Weights of a small transformer language model: no biases in attention or MLP, 6080 steps.
Each number is 128 + 32 x the weight over the matrix's rms, rounded and kept within 0 to 255. Layers, rows and columns count from 0. Numbers have three digits each.

# up: layer 5 MLP up, 1024x256, rms 0.0866, rows 513-565, columns 0-127
# down: layer 5 MLP down (transposed), 1024x256, rms 0.0883, rows 513-564, columns 0-127
up513:093144127169087091143136144189092146101048081101158073130148135069101208140167135137169119099117170123095143018128141134076144110133169117109112132047107101136127118123119126052060082119144141134111100142128158079039117141204151127178179174122121115109152136121117066121173107102156110145124106107156089122158112196193126142156100171137113116169113172093194108148165109110123112165097
down513:151115117037116127114126095108122124200169148128163147114164166055121127114147075175080186143164165150080150174145086165207168137172123103130158107143119095122149095106158142140160083124156160088150110132104152124113146075093112101160164033081109099127122099124122146159128144117142142115167129120074117128145137121103172096172107139085094203189074072095112250124093155068090085166142
up514:152146147107111182184140168214156140105134056068140148128170170103114125148107115151077112142135157161118104147099093121105173079106114112129077123170126136100116146143070085129118110128154087162162137132094130129131113131133078133211117086136125110102118056171092109107095103163134109116116097139135131154137176121072178105150153151095094094114160054087088156120120111125146183157078
down514:051128096141107092133136110088147126091081152136162105120188078098117098132106145121106144075073144141161131091129139127090105142079148163086113082091105110107119106198168110138099142156183163122082145107140104087122105116073134157153152104118151168102151062100199154171154154143131086171157195117168137147136142048151154138121087122163158061190162151102139120115136124124047103144155
up515:140143106090147151180158137070135167073153116118095134120140094102128116073086117118132115143171145120142075146125180109134145095178119165128158114162109161086142198139121106166138142124147128161141152114130136153135143118098064120203112116114136108128145115100093140131087103134158156138093094089111119118105164120155056110132164138155132123150152137112117099125116131131129142104103
down515:081108127129100172138145142143134126129119175135155138123151113110156217164136163162117116107159112143155141166127144101146128107169130180152071161158094124088104132118129123127122106125149096126112115117149074109102110063048058113136137181172118153151193146189124144163147157068127163133147106141114151125148136095090136108122135155120162092200155105130172119102148143132062066115122
up516:110083086177152160107056092149088193109175149123115152142125098104116151132167143176096119151153105129174080111130110119160148118148173120096180120101134146166141154146139099133162076106143148153099102137106104142146081137167057099151162163157115175131112167208142137159108060153122141149105103168115108169088121188097103116165086138126079123105120123148149117095099111149092159128099
down516:089122105146132153120112118150106155119086146091138096164115134108098086145144115125118098094117074112106166114137099059111107096167122164147183152143130110146138156143193143120133157109085085146074068091147126137144111156131107117184185087133097163172155169097153099126170074097052096114064132119154096132157158127090105114118113122161123144123155084123148130134196096096175209144098
up517:137099090107105135097096096162145085173099064167110137106058100173125146163126129074128102138155086115114114139081134116123116086179125117119157107147071118126133163106131154100157106130116148196145140094116137104156165181193126143058098149096218120182168069098126063116156099110152115054093132125091138112127119139156102100124137112103200161080107145178130122183120104196088169109196
down517:156127136157105117082121112108108173072091114185176119146126141162135178182123083195169117141106179148172098124101115149152173109112138094178095073099127170134113147166076137147152093145186175162118057157079156180133068108182137126110141110177149120098079131170136222153117159132147094127108133157129106130135127178146116174122097179153072094105122096131156132100123060102185098142065
up518:122123173119156117142130099174112050109103152157138129167101150142176171122121130139107116118157128138150092149098114149124101118095157163181117113116146117155146144121098167079067139140089107132113168092177114147129131081095129063126121102147081101099093124050114103083197132124133151124116149089079128086137175136145129162136165127164074116168169150143084104094178147132114110123127
down518:187059129126094169137107128109166146125147089098144082115104124164146142113087173135038141081167129060104182145126125130117095104125148089125082124187106054061163155057137126091119203131130167137113116166097138126189168123112134134134124123136150186153118179149125186176081117115116173117199075130116134153121109146132112078173134155100101124128088113099145149153146092148122120136145
up519:098125164053200107184140136137100084134067187137063123126081138108161134159150089137141098179151116126106127096102148158074065099122217137039125125157060226108091168116153147116135103152062140175087160118140130120168128185060098007141110178127135120153159201166073136064126139155105192141102068129110099110092083105135114159107093147137105155141070100214159134158123147125187145119102
down519:105135162103119126144078094102111101140140095171164129115055114119136107136102131093141122161117156110090124110117128150136062217109174081132126070124170241118116101117135148195089141100106161144137120101148116156159080133129170160131096049157095173169166150172082107112060136103118188152107110064149133102173141052185184168143174144136147116142084068178162087106103129127186193116104
up520:135093178151161086118114120167101094141125122162129108129176131101058142074156110103082164170132127139089105063154136140152086141110146094102081163096127147152139086095119131038112150135102128125157133142114130108142125107083133145170125174178133144074175121097197062149131138123110109134078153144155137154135134115082108165096092194140164114121123087087160122081091102181116123162074
down520:117125180177107109121126082136120134167145112123085145083082124182135112140123060118111134124158118096132131072095079142101091132124075203137125103172104117165095093083071086139122110146130116089115120141070173140117118088066159133126140110107156126127083124129140130175158114126092121065128155111156100071118095130131144175126199078160122096180081153172120180104156093116083098114199
up521:134141150163115082147137125109103085087148180130101133180142126107115185105122059184101098143137166138097119117165108125126069160129108071119159094176095120159175147133143158152135130139071104121176144098167141078106123084095188123117138145142115118113122058148081094139164125095134161186088075146136131132076126131143124135097142213140139164170068154127214123147106111112123149100117
down521:142153165150061146156129107090112099166127158135119096128145140077101128127068095118094173130085117118165148116112141142131137140148089122113110164131136166118176178057140161114123171131139128136137095148176131164088083142127171108141088111154167139131156188145100094131120156151120163102077167079124148110099122151112186097113130116144117131107117149148062151126159167144109115131139
up522:104166066200153120095158104136124138154171120097118065154125090137142156129138089132108108116171118161155114085110179111173115132109165136150108103161133119114070136143085140096140103074120105168156147159126106147101105074168141146142129153099125134127088165159109129147102146110218133123082124128069129068119147128126111105106161082186186164121189177100138129156153125107191078142163
down522:173098167112124114110127169186079128115118111142178142120067150122122098105150183150141106096080134131161153130089105115100162135110120129151180125097082175131183157120132158104120116155126116050107108154142131124147180144141121092090153133107108172117158172140111192107181074179128107176157170159158125169115091078114146152118104202093146137086061079155163141079133170127139132081108
up523:105153185129044188160170162058110142083115113139075146158120121157068164153132121130172166077124153093077101068105148155113167150143122085140104142170098151142139132158182151115201158133107125150122146133069136090119132097170006070140161124031130142119029125118119176175177099156102151103112103104025162196097119129161111089124081099176075126125110119099099137153105125026108125191083
down523:152151137131085100148131181153191135116118122075161169077109181195161122136114120055152098100125145137123098176111137082147082136183110162128113067125188126119109090129170075089159135067107146223130240078129104145152106116163196149075103127122161126105087088144062138130129209176192127189181125157110063107155110106136150165183144118035147093137084109140083139114084140189142152114182
up524:161115111092117166096176095041144106115075103121101110123153126105075124146130175142118087099153209094136064117102148166113111083103097119117083131141165103176155115122190146105142190119144152134110119111076154144126201132160071072127100117091126111078158191203156133161107117096138132085170138116110120193117104134134119151166117168151150095120028158139189069156099145132108110186116
down524:124156101117132084168133125133105187035177161162228163090108128134110144167155172153120141154106115108122098135086246096173111185097124145127186126119131192091122113181096089147065061174150145109170157104149102144096163094112157068187171124124126132126115165175132105118097144132133145102100130103131113112158180104124116142082132105118127104183169151085144099127108080116088150123125
up525:148113070147122147135117169139121189130143091076139143080125115099150089105144100091118137114160131055125163102128143118138033191103161145133110183108129058156160173150110105137157147108068143120094138143124087160129146175155130143136087100154078083145142132152054114118103158128057146176106196138153176149151131134122128115148146143181095122109132137200127157137077073055129069137106
down525:105083162147114138119077115143143127147185074088193091146115165084155114123150196140072137092119165126091166202113163093122103150132153157135171129080134102127093096028166102104133122135143190159076106104086113182180115115157159092100126129144133138130097137103165135137222140055119183134177147133110124132182083168113146147119135103121091107105121141142129156181117103162101138141163
up526:128112060152115177072131051141151086076102083085178102147115153138121099188109068181137139123145107137167105090144082133111164120095140054107124141082165109137163167119141141109111088079124194086156128165121192133079093074170101162162177074087083122111201014156072116209071069097129115129102138133180098124161158136152157077096145128153106176147104108122101101135062104134110117216175
down526:122155098106124116143175164117178126161136112124124120083168128096123215143138116114093169109118125154128130112233152139113097052219137112158080170123121105192133130171086195122117088146132133185160123125126109078116058126061166151137128146145071167116154139098079123110167155098182133138198133186065117140087145152111107186149062152178140095130095139108148123157167102096098138140069
up527:114087102133097185127153098155148114115126108115147126109114143106110074116132196164066151121087162097125108127154165137127072123119087144153130136148044099125118146153120105155127051148133072058141121157111154106156115117193132101095167141097118149056150080127138086080093140175140115114112128142069087150106099130151115107100122149158187122128103108202102122090115076174130161146138
down527:171105105166132124095109188121149124144110120091137111213186136148136095169144244100133114108076092101172065081119158145123133130121169114143084097144106118171142172125185092110073063193149153090121157151107155102115187093110107128185098108122151106103081095162189145111147150216191150186144146188110088108102179107097114111121145174162117092180119097123085137117146121132152128194162
up528:152163110112119184104167126120144080214098092201154108161133101120083113129100044161064158080079075184158164163114080219101111127170130131124082102187113138126096140081101158176104094160149107131120145119114138123132106159086150164070187086091093104150126159122141130138129113144103112156105135088145162119109110132104125183152135147107110089073116131121124113115140095125161139138107
down528:142150106128165100127126114109126127093153055135122144142113089096103073085159080097105165106076030166131073127116142134122127129090105149118179132170139212135131122151134139185109138135165165091105091129121110153162135116118121163087116173126138153118059073150177146132121095133108059142128181138165117143125159142168152101144107159115119136096137174138110123105137207095088102115124
up529:107141109115123157111128153165175124204158119164135102086137146122158104110161149142114118155121126130170052079179166131119082100089124142170117104142124138155138145132138164164134112167102137160091134164090116169120107154102109151133135076100101120183094063167102133156127147100128138101129084124149142149078123144067118112097113142138114152094078116138158124092129070153088112088108
down529:134102128086059163107135125084184181134139126110107124140135138084123141128086111079133106165066110150135071138100222141142132119110114142128069134103095128103184177068144139183194090164161099111102123131165085124170193087107135161072093156136088127143158143177134103177115115159112181115145176191168180170165141122141145124146143165189171130074110104053108153095159103087052083163122
up530:170151107136133099114130088151128084139100138065122155134089145087143137125116131139149185164132129137131106112146109102095172084137123091132067114177181129112122173131136106055133082160109159097152095090161149111145108096146129182139103135118137145064133121145091091126093126147097144134094133137122115179140022143134119141136126172126127112139111123088135102157094139157116100077153
down530:139143139128077119164105100120098096172078103110115140138144149190136125158087140099178173074103138122144104129156108111106107129146170103140084136089100173114093145140145133113133162089099149179117101114133137079140132137088088164062130159170096136117137066188123116102025063154137099176136094135139068175131172064143176098173140049071170109083203132117159140122127102077159077138081
up531:091120229089091123116136137111138163162103143140133132146091090126108129170163214157132148140124097223176110083092175163088085127134162131077081144140126067128117176107122157140141083093107083159116142088155157089130118127169172111088134093159168141106123146071153158144116097212156188145144165120171163109148117083147052147111120126152089135179136104102172113210089173104125140110164
down531:101148140139061123078104125165115160135138121184095067111154154129075141112158154165149167103145094117130109102117150107140197135157128115106118095168134117107174147126138143159150153097184151108061129029130137131138076155151197085087227179133046088147156106082112109122150156094167144121055161155131188081120142153172127131146141171115149102151171116186144150132107086172106072131162
up532:109105084147091188098177149149105103086161143160125173074130087089111096038175090134081103154197132070090144155131153159211156147144146113142116108129167084124145136176153120126130119160086124158188113091135148097107094125116162090165091117087134159125130167114095181127154146090114154132118132129088047103091114102069123116108065161128151070147171161136123162093145174093078152134128
down532:145150154151185090091208113150158164134149100129135112158112138120087118121097112163149138158124059206129113171158182160091157128154160155136107092155107139115161102165117144067080117139193106153184123134133085172149082201078123120091115088066132158131092126174109145096132125130151126103146109077154137105113107137143082160102182096165190125124133091159115150107116125111157172103116
up533:121155145061147127186136125154165101108116072115080095128142215107162170171138099110152119159148120111170142089088101142107151160122162093123125133154137103152178081163112138116095149091171169186108133155111118082098166122163131108151202041121096121090085136160133096102120100144107112137187115150233146108175151107130132149108141197183194137159086109103149121154122077132133107131141
down533:156076076094126110135129060142173077152166132125100137132105168041117053101135130091141099100127173157085125174134122104093103126113175124111142082047172171138096095109172105074122107140142141095108127088140113135176108107119173145064079122142099118092131050089137116102114169158200132139106140148092146137130147108187128136106135197117076173086133064122103135100117154131048075168119
up534:106135111103133151158111107128145152129061077103141137105094106098155101098143105160167156168106158107151086154156153136169100137154154126132138184133128125147167111121140114073197146095152110143126108150118067174181106146147113182122151103136123162153109082147176152147125126182115096106116136095132096143127096119123122116138121093089174132125103142098149102117123124124140138149096
down534:181093132124082123144126132136137133152149144102179103139099156111121122141141151106134091114124128125133105114109123159112164131058119109101129079139120135124125137116101142163122100178145107124104154081124138132101111106109121140148163150130127083075089149179156163117122136139088120090119158162109115072150126138117106113165155121129130135138094151142146127137163211108130088180139
up535:115126118126139110141092129114132160066092230132149143152134061100079107184134121119201130152124114101125094076128106121149158096160169097143192118123139107099095145144086101153156128113099086144117130102113118147118146158230128095083121134175133132103154172115091124109138153047116156134152078073093091110169198171157095124077117121141182115091063158134129148162054083105093070144073
down535:191158124160153169115191135098124168147145164149178081114136130064136100128133095149115133081113131128116072045118127160146087119129097152114133138096147093086108147127135127162104110091152205084180132110146148137112195105115141154144102131116109158110123163130178115115166108109140172164076166149144172185177155134227158156132122134129128123183120197171158126109118164154126123124121
up536:135120147135110127128134126136141143168106136177108105126105139136125124136148092139091147133143081095150082100125152144114157099097143121146119145112132118102155128186077116143079117099117161093106139112149148129156193124098169110130121076156109158165137164117131138086142112166099117115071167103158081131142142104130119129157166107132112154120090168174142117099103140146135093124115
down536:136118086102123136128123217110140100123091113125153146100170143145092157125108154151091130104160114123135161173138153116116119114163161109176130097155136173122079140101125094089090089113179081159121128123109124178093090111129099082152087132144129138053068168148149113143131127082159076093103126121102177087119192148098147104111128121122152098129135102131141143120168105104087155138164
up537:130118142141148131143190097113105133081103121123130133133038078119171153106152126205113113126141067180127108159122139132080167152148117124085085065145130084100130128187154124147120161182124125157142055183093133120110098161124146156154074152122108162091066165103130053120113123151102182155087166133171102149128091101116131164077184116149117110198041123173136075096070117092077098128082
down537:147110155115103090118137138129147163130163170146167158141219112135097076152073112146132127134145117156102115090187082155141109130106134164157162131109115205111138156111139155105089119103089154138119179170096114097123140136102093106107158098134142163084103141152170182146148088078122134112218094132110128156150191162116128101171156096125128095144183114075187166166104113129119132143193
up538:111115094141130169146216128180140128130180179169099209147107131133175100132150149107159076048144137115096117079108108139113115179174168158121115136121143100200180150113145109091163128145111213137124171175099215094126091091106088137118186131150139165155151128058031142192163186083089114144099096169213139172075116125123110084123117181131134145141176151131117128101144127167132178134098
down538:108052117076156189113137143085086131115067169144111084129243118098154207096115143127146144152110140171124117186107162139124050141186123203120142057160077125142205146128131127093122071151118144122111122118164161129049148151143090151154081172129156085206131174116168114111213156124105175057142165102123152112117172124088096138113120199134192108180167098126046167132095080137128174092094
up539:104148136116145171107151135183107040092148105104113097120139143120135166157139097088137117176132185095101106179145165142115113163113148141065160171183083102161095103103139146138099110093092098108182101109145088103100108130197159180086095143079161132132152137097100116104170163093127139099187116080124157122098145098113069102140199155085071139060135121157123100105114113118110196116119
down539:104147141108093129143085077107170139184189128105145144200096123158186190116127119134157101122109063132140167165087153118087148149113118162124128151128105120147154091150092075153148079106130159156162132080162184118157114099190078127174161130083158145104138129135184139127126106146151068121166137085092094076133120100091146130151137055168122180128152120119187142098124161122115072141129
up540:155105137101148109065164165188092129165125116072101144075136076148165180129061079146109108100113112102155127166183167143140137092137086162084154127143119103189130169107146141119126103101098162139110132079165152140153166191085143159149142131155124138109194065163133137135182072091118148091162110159136125133115163145093149155118117092128097092108075118093113110134126092169115170091107
down540:135163147122106153101121119145153108172121134154190140177111145184157142130106157119098133137140208093143093101138153157220129116094153114099135072123128091171127172155125096147170120032130087142138116070170141148127187174101161077174153112165135179111145150082124117153122118148146102145132154101156168105104159167129071123154097102125122092083125118096150101109107166153094168188146
up541:120157141096095081163175164085128089106131114144101128101152137112178110072035154174117180108080117138164113106110189136144121160130159115150097168107076154087113164177124174115073123071146126155132144134090161142125160147149137109101164085094078127101109165145117135093141151132145093146129133091151118121090145158099098155149191140174158126153100128125179122093135097086136113169113
down541:112129096148096140102123148123101125164126156166112080099161138042087156126170138141043096149219177121107176100138159103139127046117117135104170164140137134123126083163121092143182090155151113154100076161116200159133147128102111069186126139126180089128114135139176138043134133142073143135104174144099143107143137204119138129141107114114120137121144133170114170105096114096179164129185
up542:085097097073111113172124090113090165140161113146070150125150115108142113104119152138140133109124201107122062097164105148160155113118128161090101109107151151168117180157115169132158138138121156179141088105129139172113144143137117109137106082160102077130149129150086125167128103191089112122153135090137155154099106110091123109153197079132100081185087154048120087119111095090117171116071
down542:141068119111103118109153127151117127119069172057147130097124103081089210126165117140161086134121123110133131136159128138193134054172094131159120119148132159136048112120135122132097116106139180120131134137162109117067135147102130125105158142140143164170075197176106090111142186135126124124093175125125152104086095146091161115129112121083118108162124142115080129138101152118114109085148
up543:158173172133171176103154171079123085113097071102152159178082136138094163145075091103118164172160127077112107071173162127140201126141114099125127162141141134069126114138075065094126069099143112092142138161102104126142138103073150151188143157177111114105135140154153134108124119178153139096085144152132128167113118069117131140116129148153102092057136145068112137126152117145152120199171
down543:159122093122157143111134173111147139131165125103118075103208114157156124166140114094136078103069165146134162190126133140179111118100147171091107152100091100095127110109155154115166152157100126165102098133165123154118113073251145122079162130079098138116165099121102132158178128064152089100163124140128137147105129149079112141154174090144143108132140053168159095064120141092106087165108
up544:075090128126122143154104115101110134122144088116063119107106136120136067142116122089152142136141122062061101140134115072142090118069139097099126138136123131135169225157152158174188147134130108123172142157143081060163170123144112181122102105139071176076110131106121166118181146101152139101172143178074125160112100181183089121146123096104141100102110121127182161116156080149082140093129
down544:098156110174166164170175128120167097118112150128106145155101139081082124118186155165161123119120145165156196107071079107132087142120109120108116181115129140165154194077132108113159148113131124164086111118120110112152157125118171117114141099100081143167123148066102084153112077123096125191076187169089143150178150119179152118031094102077132196164154138063119124149134070099118165104081
up545:137105143153197156118097156110127075116190121118156102078169069129126131167125105161111103081119188150096139080205140102133122131190111169149088153178085046149097137128091144115146109118109151073144161154100174093112099115050148105037196103103127132131154127165124112132110083171132086101113168185121128149179085161162143164107099074119120083145141112085097172112145050128038142118027
down545:163099111153179141071125102077064102128165205106179155148088175185143124138112123128116078081131074115066110151114113165154128109116124142087108102137143145188130124116168140101121151182154139146116154156123151160113115140118113094158199118101085159103130144094071103138066108236129141089140148138096078200170070162124098133094145141119118123136132108189092146103099122113129202140151
up546:178168130143133186113101136115153117156168140134143077128118100118103156122114138165147129147158104156116195108147115146134126153147210155148167110130157108130114155128092137120060117112166131142172119124151181065140105130115113151149136151115161156134116088144122147173084081128146129147129103115099103098111176099097098113167119090133094117141072145131140142144114045076131096112133
down546:129126163166093138149113104126086080109125120100136142128100157152110107145118093151134138088162081128135141145108166123143138065091129113104147163138154166110162112146169096136121146109137121138070085154158140171101118137077155114134098138096126132131096146110111138160119092101089104194150212121088109178106119139106121092171102046179135096103074163076115100117162162121151139153093
up547:086151074180117122201105164122133094139121132127076114137086104152099131108139133180151146098096137097109069106080131129150119143116150109119104109137076102127134105104125116165129120130108096043109087119115188146111149158113125120160169160122132127168152101122116143172090156118158117098120126138129160113131100149089146132100117100182170106170141139134137153102108142119124066125094
down547:178124134095152095148115130109133093162110156103110089079119157076057091134121138140144129126191129196130139101100060167174128162142109102132107209090118136158160091091091111109131122141115123095134114053142135166146098117130145142137118134123131106109131086163126197130077118114113118148147165117189117152126167106157126150150151146056179124154127121165123132099158148094165121132147
up548:127153182107166144144127139099115082098133143130137128160162128175159160131086082198066182137156130107081174128101163089087095209092158132174176136120064149069108146124152174131105188138176088166081170143127116115119181114176088169051151140138098142132085163062169112146164153142133164140084108167130134173116125100102100103130067139155156115123163141122081099102078106106176185214167
down548:123146205119080133102170131069112185148138146133176147080082168181102138125109140093156143126113159137156139113164215119099127081165077095087033170127170071115166106099062159179193126098129070157157159108135110128133096127255141137160150119165145137110140065143117144127114174077109099165139166094127101093183146097147149124157171087110080160069141080128146153201131123120176084125084
up549:146167172121190156132088154106147123102073153154142119142136177108145116158132100131164125184162119126161127040114072152154190133128175115132053105169065120139146103127135142135126108108161115111119087163139152086132119146133125196157132107153109158076103110146125113134121173207070099132167130132150102152128161092124145136129106168137163103154077170155109110139056147141160093155176
down549:108140089131121086168086121179131133109120143071080149056105095167148172100151111128131084166133169154083152125143134129124107149175172142135128075047151116150087136147154076125108154092160080164101095103162164180165140113146058177166114126119147131123121096150123134127151123109126108063127123080106133108090127145144093164101097136179118113104134086121120120112087138137121136106120
up550:148130105141097143151122078153111081131161128112143132137171069143089081121134140123064133157109149100138155112106094038182076153132116171177069193093110125102100097136087114156093131111041113156142151154165092097097062197062094056177161105121143108140169110140128082187137110105147103142132163092158154073145168120177103106150143160119112128099108131183168077117107066106098129103084
down550:107094069142072213121112098140162163109134099101093116091092146150103126122097172171116110146144114107068153117099157090100119151106156115159087101130070109157096144152092172112123168128101149160077064110136151163109107111197164109114146165121103084120133129139107074107120110101095083148140140158126139141109174162152125114078084132152116155166172066140135168108168146130119180139163
up551:119153164099113087104123130137149118155075160183165132167098134141114121125115135156116142145101122112140202106125088081111122104158065158094108081114120112159108109158164150103096127166153157100074150124075068130149141089156169090121178138142091128114115090110104130169159195175103099122124136092141141175159148137114088135119121101082182105166160106116090139158107118108123142146135
down551:107109105197142117179136167117101136133127114122080147144215151164143103151059114101132108136099159092129071132132163139148145118127164080126101147132110144169147135044182156135121121141078169138122121150117116158140125148152115157125130136124160128183129168139129140127086171167136095035163167135162124098155131153159121131125155107112120113159146102101160168081098154157124125115099
up552:127156151117076126127128167119121154155095070114164141124093138142161147152092163103099127115114170120139135096063133137137110113119146152156167169104135119168115154122133118142134164116134140114078149087149139133142115136148158110078160115091138099104141080119083122094120130108155150119124088091136132111114143122118121159133152111107146085094135187166163137118119121205119142144149
down552:137157135130134114144233158145111110153114107118127072139119122095127128148160116109160135120177095154170117143168176084140123159091131111111063124100097134145096138083106167126112150146101099171127121150156095157148146102102144168143160079185165117156131118124160089137128105123130083124127117139098166140096128171144134101083120118132119123119143155103128154133096136133114134146103
up553:126118113077150184124091090160144095098117133132126076151150132166096120126194068170091076151151149077148128151152116091065151110123156158108079124142128146131159157117078128127134145095112097193114101109134138162154114118126102095094133128139096197136111151138056138112143179124172149168133141127109091115119166114135115177147141095066148133138118137162111117123145103172121097121113
down553:141173126144130124097099186095150165135116154119068166096116112078156114096092150079164136106117104142121184128157081121119166149149130105097128150120187172114069080177161115120104120156176125096075114127136081110073163115191169106123121140133161106103147099136178109099109090120145100126077144142100158107120065120163150211130162153144126114180095199110134112107093128173120101071135
up554:134085109130116170077190165115117178111051087133130126108136075110106156126120148116119115138141034120099143179160159106096124156178157143126097142104094122128122141103206116115162116120089123092126109106136169122134080157108128109110131142081070139130085123160059092130138129108124100126181136134150170186135166170144120060103167087127123123051169143184143164104064127167133163094093
down554:144139150165151210166091101133149194168135182083174119149054105150154119177146117130150127202165061138067076107104082179148149102098129130114115120102144108087078126151116134010115111148110078150116108160134137123115116156063138101098087166106096120129068082108094137080177136119164113181155156116131115135148190162085104106182095114120024205100119067187077099097110151104107122125114
up555:147154099134135152088155143136118093125088124133057148101138175117133149131101160163152124081175100126138167121142150160114173151141130144134158133099138120139136188173113123085191094144179090122094130103129106167148173149044117118157153169130130129163157160141098115130133178108127149150137154143168124139152118123107129116036100160148140097125163127152139084167126129106121104109155
down555:106137141092126106143107048165117186140155089151139191101125127108160079107100146127125185105075121099200117144160143087150112118143110157187074151155147124084113108104202131121131129099118108099094162098132144139148102128175125157116061104145144152110128109104067137105187060164150138146129150079092094096116142104097097135161118113148144131125110134153137175156123085116139153151138
up556:069154145117168151132120114131129153103151114125126084119097112099132142135160104102129048104156154138113148103095102121157121151108154106128103156160131167107148111103092154138161127125119129155098142125115105122092213127150185153084169132152113150177129123074126108151111127141137122155159147130142160134118099128128136139159170112133124112177111111153098162142093098147132067109127
down556:112154182155065158134071100175136166139082157107113157149109089160164087121066178197140152116075143161146147112142178087114091110084129116142124106163151138119160141136159099143150132182136150148120076104181140117080114154089121168083036058088089157128115148108126176145129080107148136116135129094148120144101115154127099147155125131117158175124095136123132097139139086088142124092064
up557:152098128140143103116037119131178133112146119116128112140087127091159128131090111148127095120163118103175131130104126132166104139069138104136115118108147165150124146151145133110115123111138097141147107158129141142119096125098083099137121118166121136112112112147130132077135117100120160148152184119078097115139141179090151060111181127147115123125078129068147093136143103155131138124162
down557:169140136130065147106152105169115133180195106126124045112125126145149176107131125121176097060122198115149128067096200099169120154122095126115149123088157110091128135108091098159151126115125055151128169115161121104122150144087164186150161117117156090116110141107161111122130149148118148201191154166170102115093183169064207170095141112165157178165166196140117068070133105160088120116115
up558:143187086126123154129153131126093127160164153103138077128139143126167121105107180082104116140101094142135141124195200130149092122126111126112117087175101132164163130117094128133145136124117117179105157163067118110102139126113099072144087095086089116158118176108170099163182115131132129115176099109114098094144115188141063095160132103185122127164135141085099122096143082137171094116149
down558:103167103174135128062109148080128114162105131119177043144093142126119150136112117102158123109105153147097147113134123090082107123086156158151145144106119134075129142093122113169072084155094161092079078094105129128105081105117148093153164106108123105139141154091174151158106109079150149105141175148108138076200104117120098138145139156106110082124171133091134205148129154137117089079116
up559:127091104176070140129076142129103161138181135086186126095121144119142190156123114146088136124155138102087132153126099104142178083118163156171098123144103155115176174115128170102151187116050210111149169153120139108136091153159085108119126147146167128119107120101091102112076125141102141071085114075140148130142140110141097170098142131100155181137135128129124131101145119115078074152087
down559:145098152047170082132125129138144167160111141145124133111066060151121090125123175168142137085155115130155125114127157125123140139100127116129112147143146135125112080138123047147141137131143133084113177142103118106150149085043141141136061131106108155127153107079124126092119102071148130142114163138144191088173080131091095099126167147126119090141165109110103089084080172110119111081160
up560:098113152126131123154194121172129147104185096167043125155021161134076152151103113180150097186167141130093102136124119197119157105148107121129143098141128122158137143132218120128157158113115145190190155106103130169122145130105110167128167148090104118112112096116134136115118135158097139128113148118125124133170127111102118120112122151141209131098137134145155144066119166121105114102069
down560:055119099114110125101085156168104140098164085136084220139090049148220108121145170108134091159081072124160128193107188135158112130144137144114106145072148115168141094143135161150177162085080097160175127151152128153159101058132121137154141140109192112127103160187127054121118103095162094103104158084133052074140199116151104111113159123092087145140099109101118121117160160141073111108113
up561:114111073089188172161160161165112110154129097139096168149100124091162098142130141085139127107124100160148106136137101113161115158143148147147136106091148153083117130099143176098096077125086176130185126140151207056108152152187144103099171153082106128108048150078115122133124107181122161156141077132165113176202072086114100111130113139069194121141122147075105145092081064130154074144156
down561:159196141120145098124122114186111147152132133136092125092102186084132111134128118151121143147120147157119153143165106042094071154107146158178160181117135095125121074183221063147075132131154152107089088139116085097136128120121109166109166131150170171240143111074161047124179104127170126108141098165075111182102111102155127120171052132111111158072121173100088064161153157108168118128117
up562:140116155108172147093122103117101137113124109142163116146108109169122123159182160158119151167102170163167127152138090115062172114170113139095104102166112110152114133115201122117112179108109076091150024130146147132135138081126105179136121190110191092152143141129062128134118092148128117138123102135059085116121142140078083124111138134138127120183094144119091174157168166144182150102130
down562:176185128100160136133151136123182130137107124093123127113212155116132152081093093132113127101119117143102120071090071172159116140125140150073126084146130081106121136139062177125108100145178142096144168075108115204151144107112144162090182103111138164102179144101177206152165140119129166123101128102157120127157098057135157150156117128150113116092148127082141135101120129099148086091108
up563:133085096126137131141134132098126121157118128118134168136107155149094133126126119093154114156128090126135154094124116159136113131120177131151117147146109077116147141117144114121183172131121122090095079076128153172129132049129126182111145181115155146075196144120145158136123100129134148145135136107149112132142128179076123123107124103104132137146124114131119172146142128097138131164118
down563:114130129150120148118161139135085149102142177098103159126165110184131102157114180118131092147163101148098108144070138114149134144137115115185081156132152182149145136134109129096105108140120108126158104115142080184119104206157120127183097097124131102151058164155136095117101080141153130143167122114153180138065145111157167157109112140123152134110133064118175121111121152140132088137097
up564:142156113116138085132074104112102117143178145152161176146129177147180092077142117119123181127098163097129140148064169118132148086100132108138072155139138104109124134086128121169149165086144146109101153097084173153119133095143168174108163076174063114136145153150119092114141124114144154138156182125152156185100144079131143122146177059177093103171145131097149155090140133128092105129160
down564:133089118110124177106164125120124173177097131162112154126110088076114088092100111091123083161150141106111125174165118127124153119100135140113121147139136116150073109113122115121158102190118089126150089196133124139082178115099094113147197150142141151139147132104131091131105154153109099145130159093144131119177103082099107130093085142084148131109109084039098122119136118121126164087134
up565:134104127076112074070157099094111094130173090154176111178165190082116121143158088155153157090117113184135148102116197123120166096141105124121069170159076129093102120195133194130132137109182057065142097078124122208195125189162146216084056088130103089127092137159104173193124152069098191146114141150168194143110156092157101062081130143198165074157148115108124101112135113128102145109159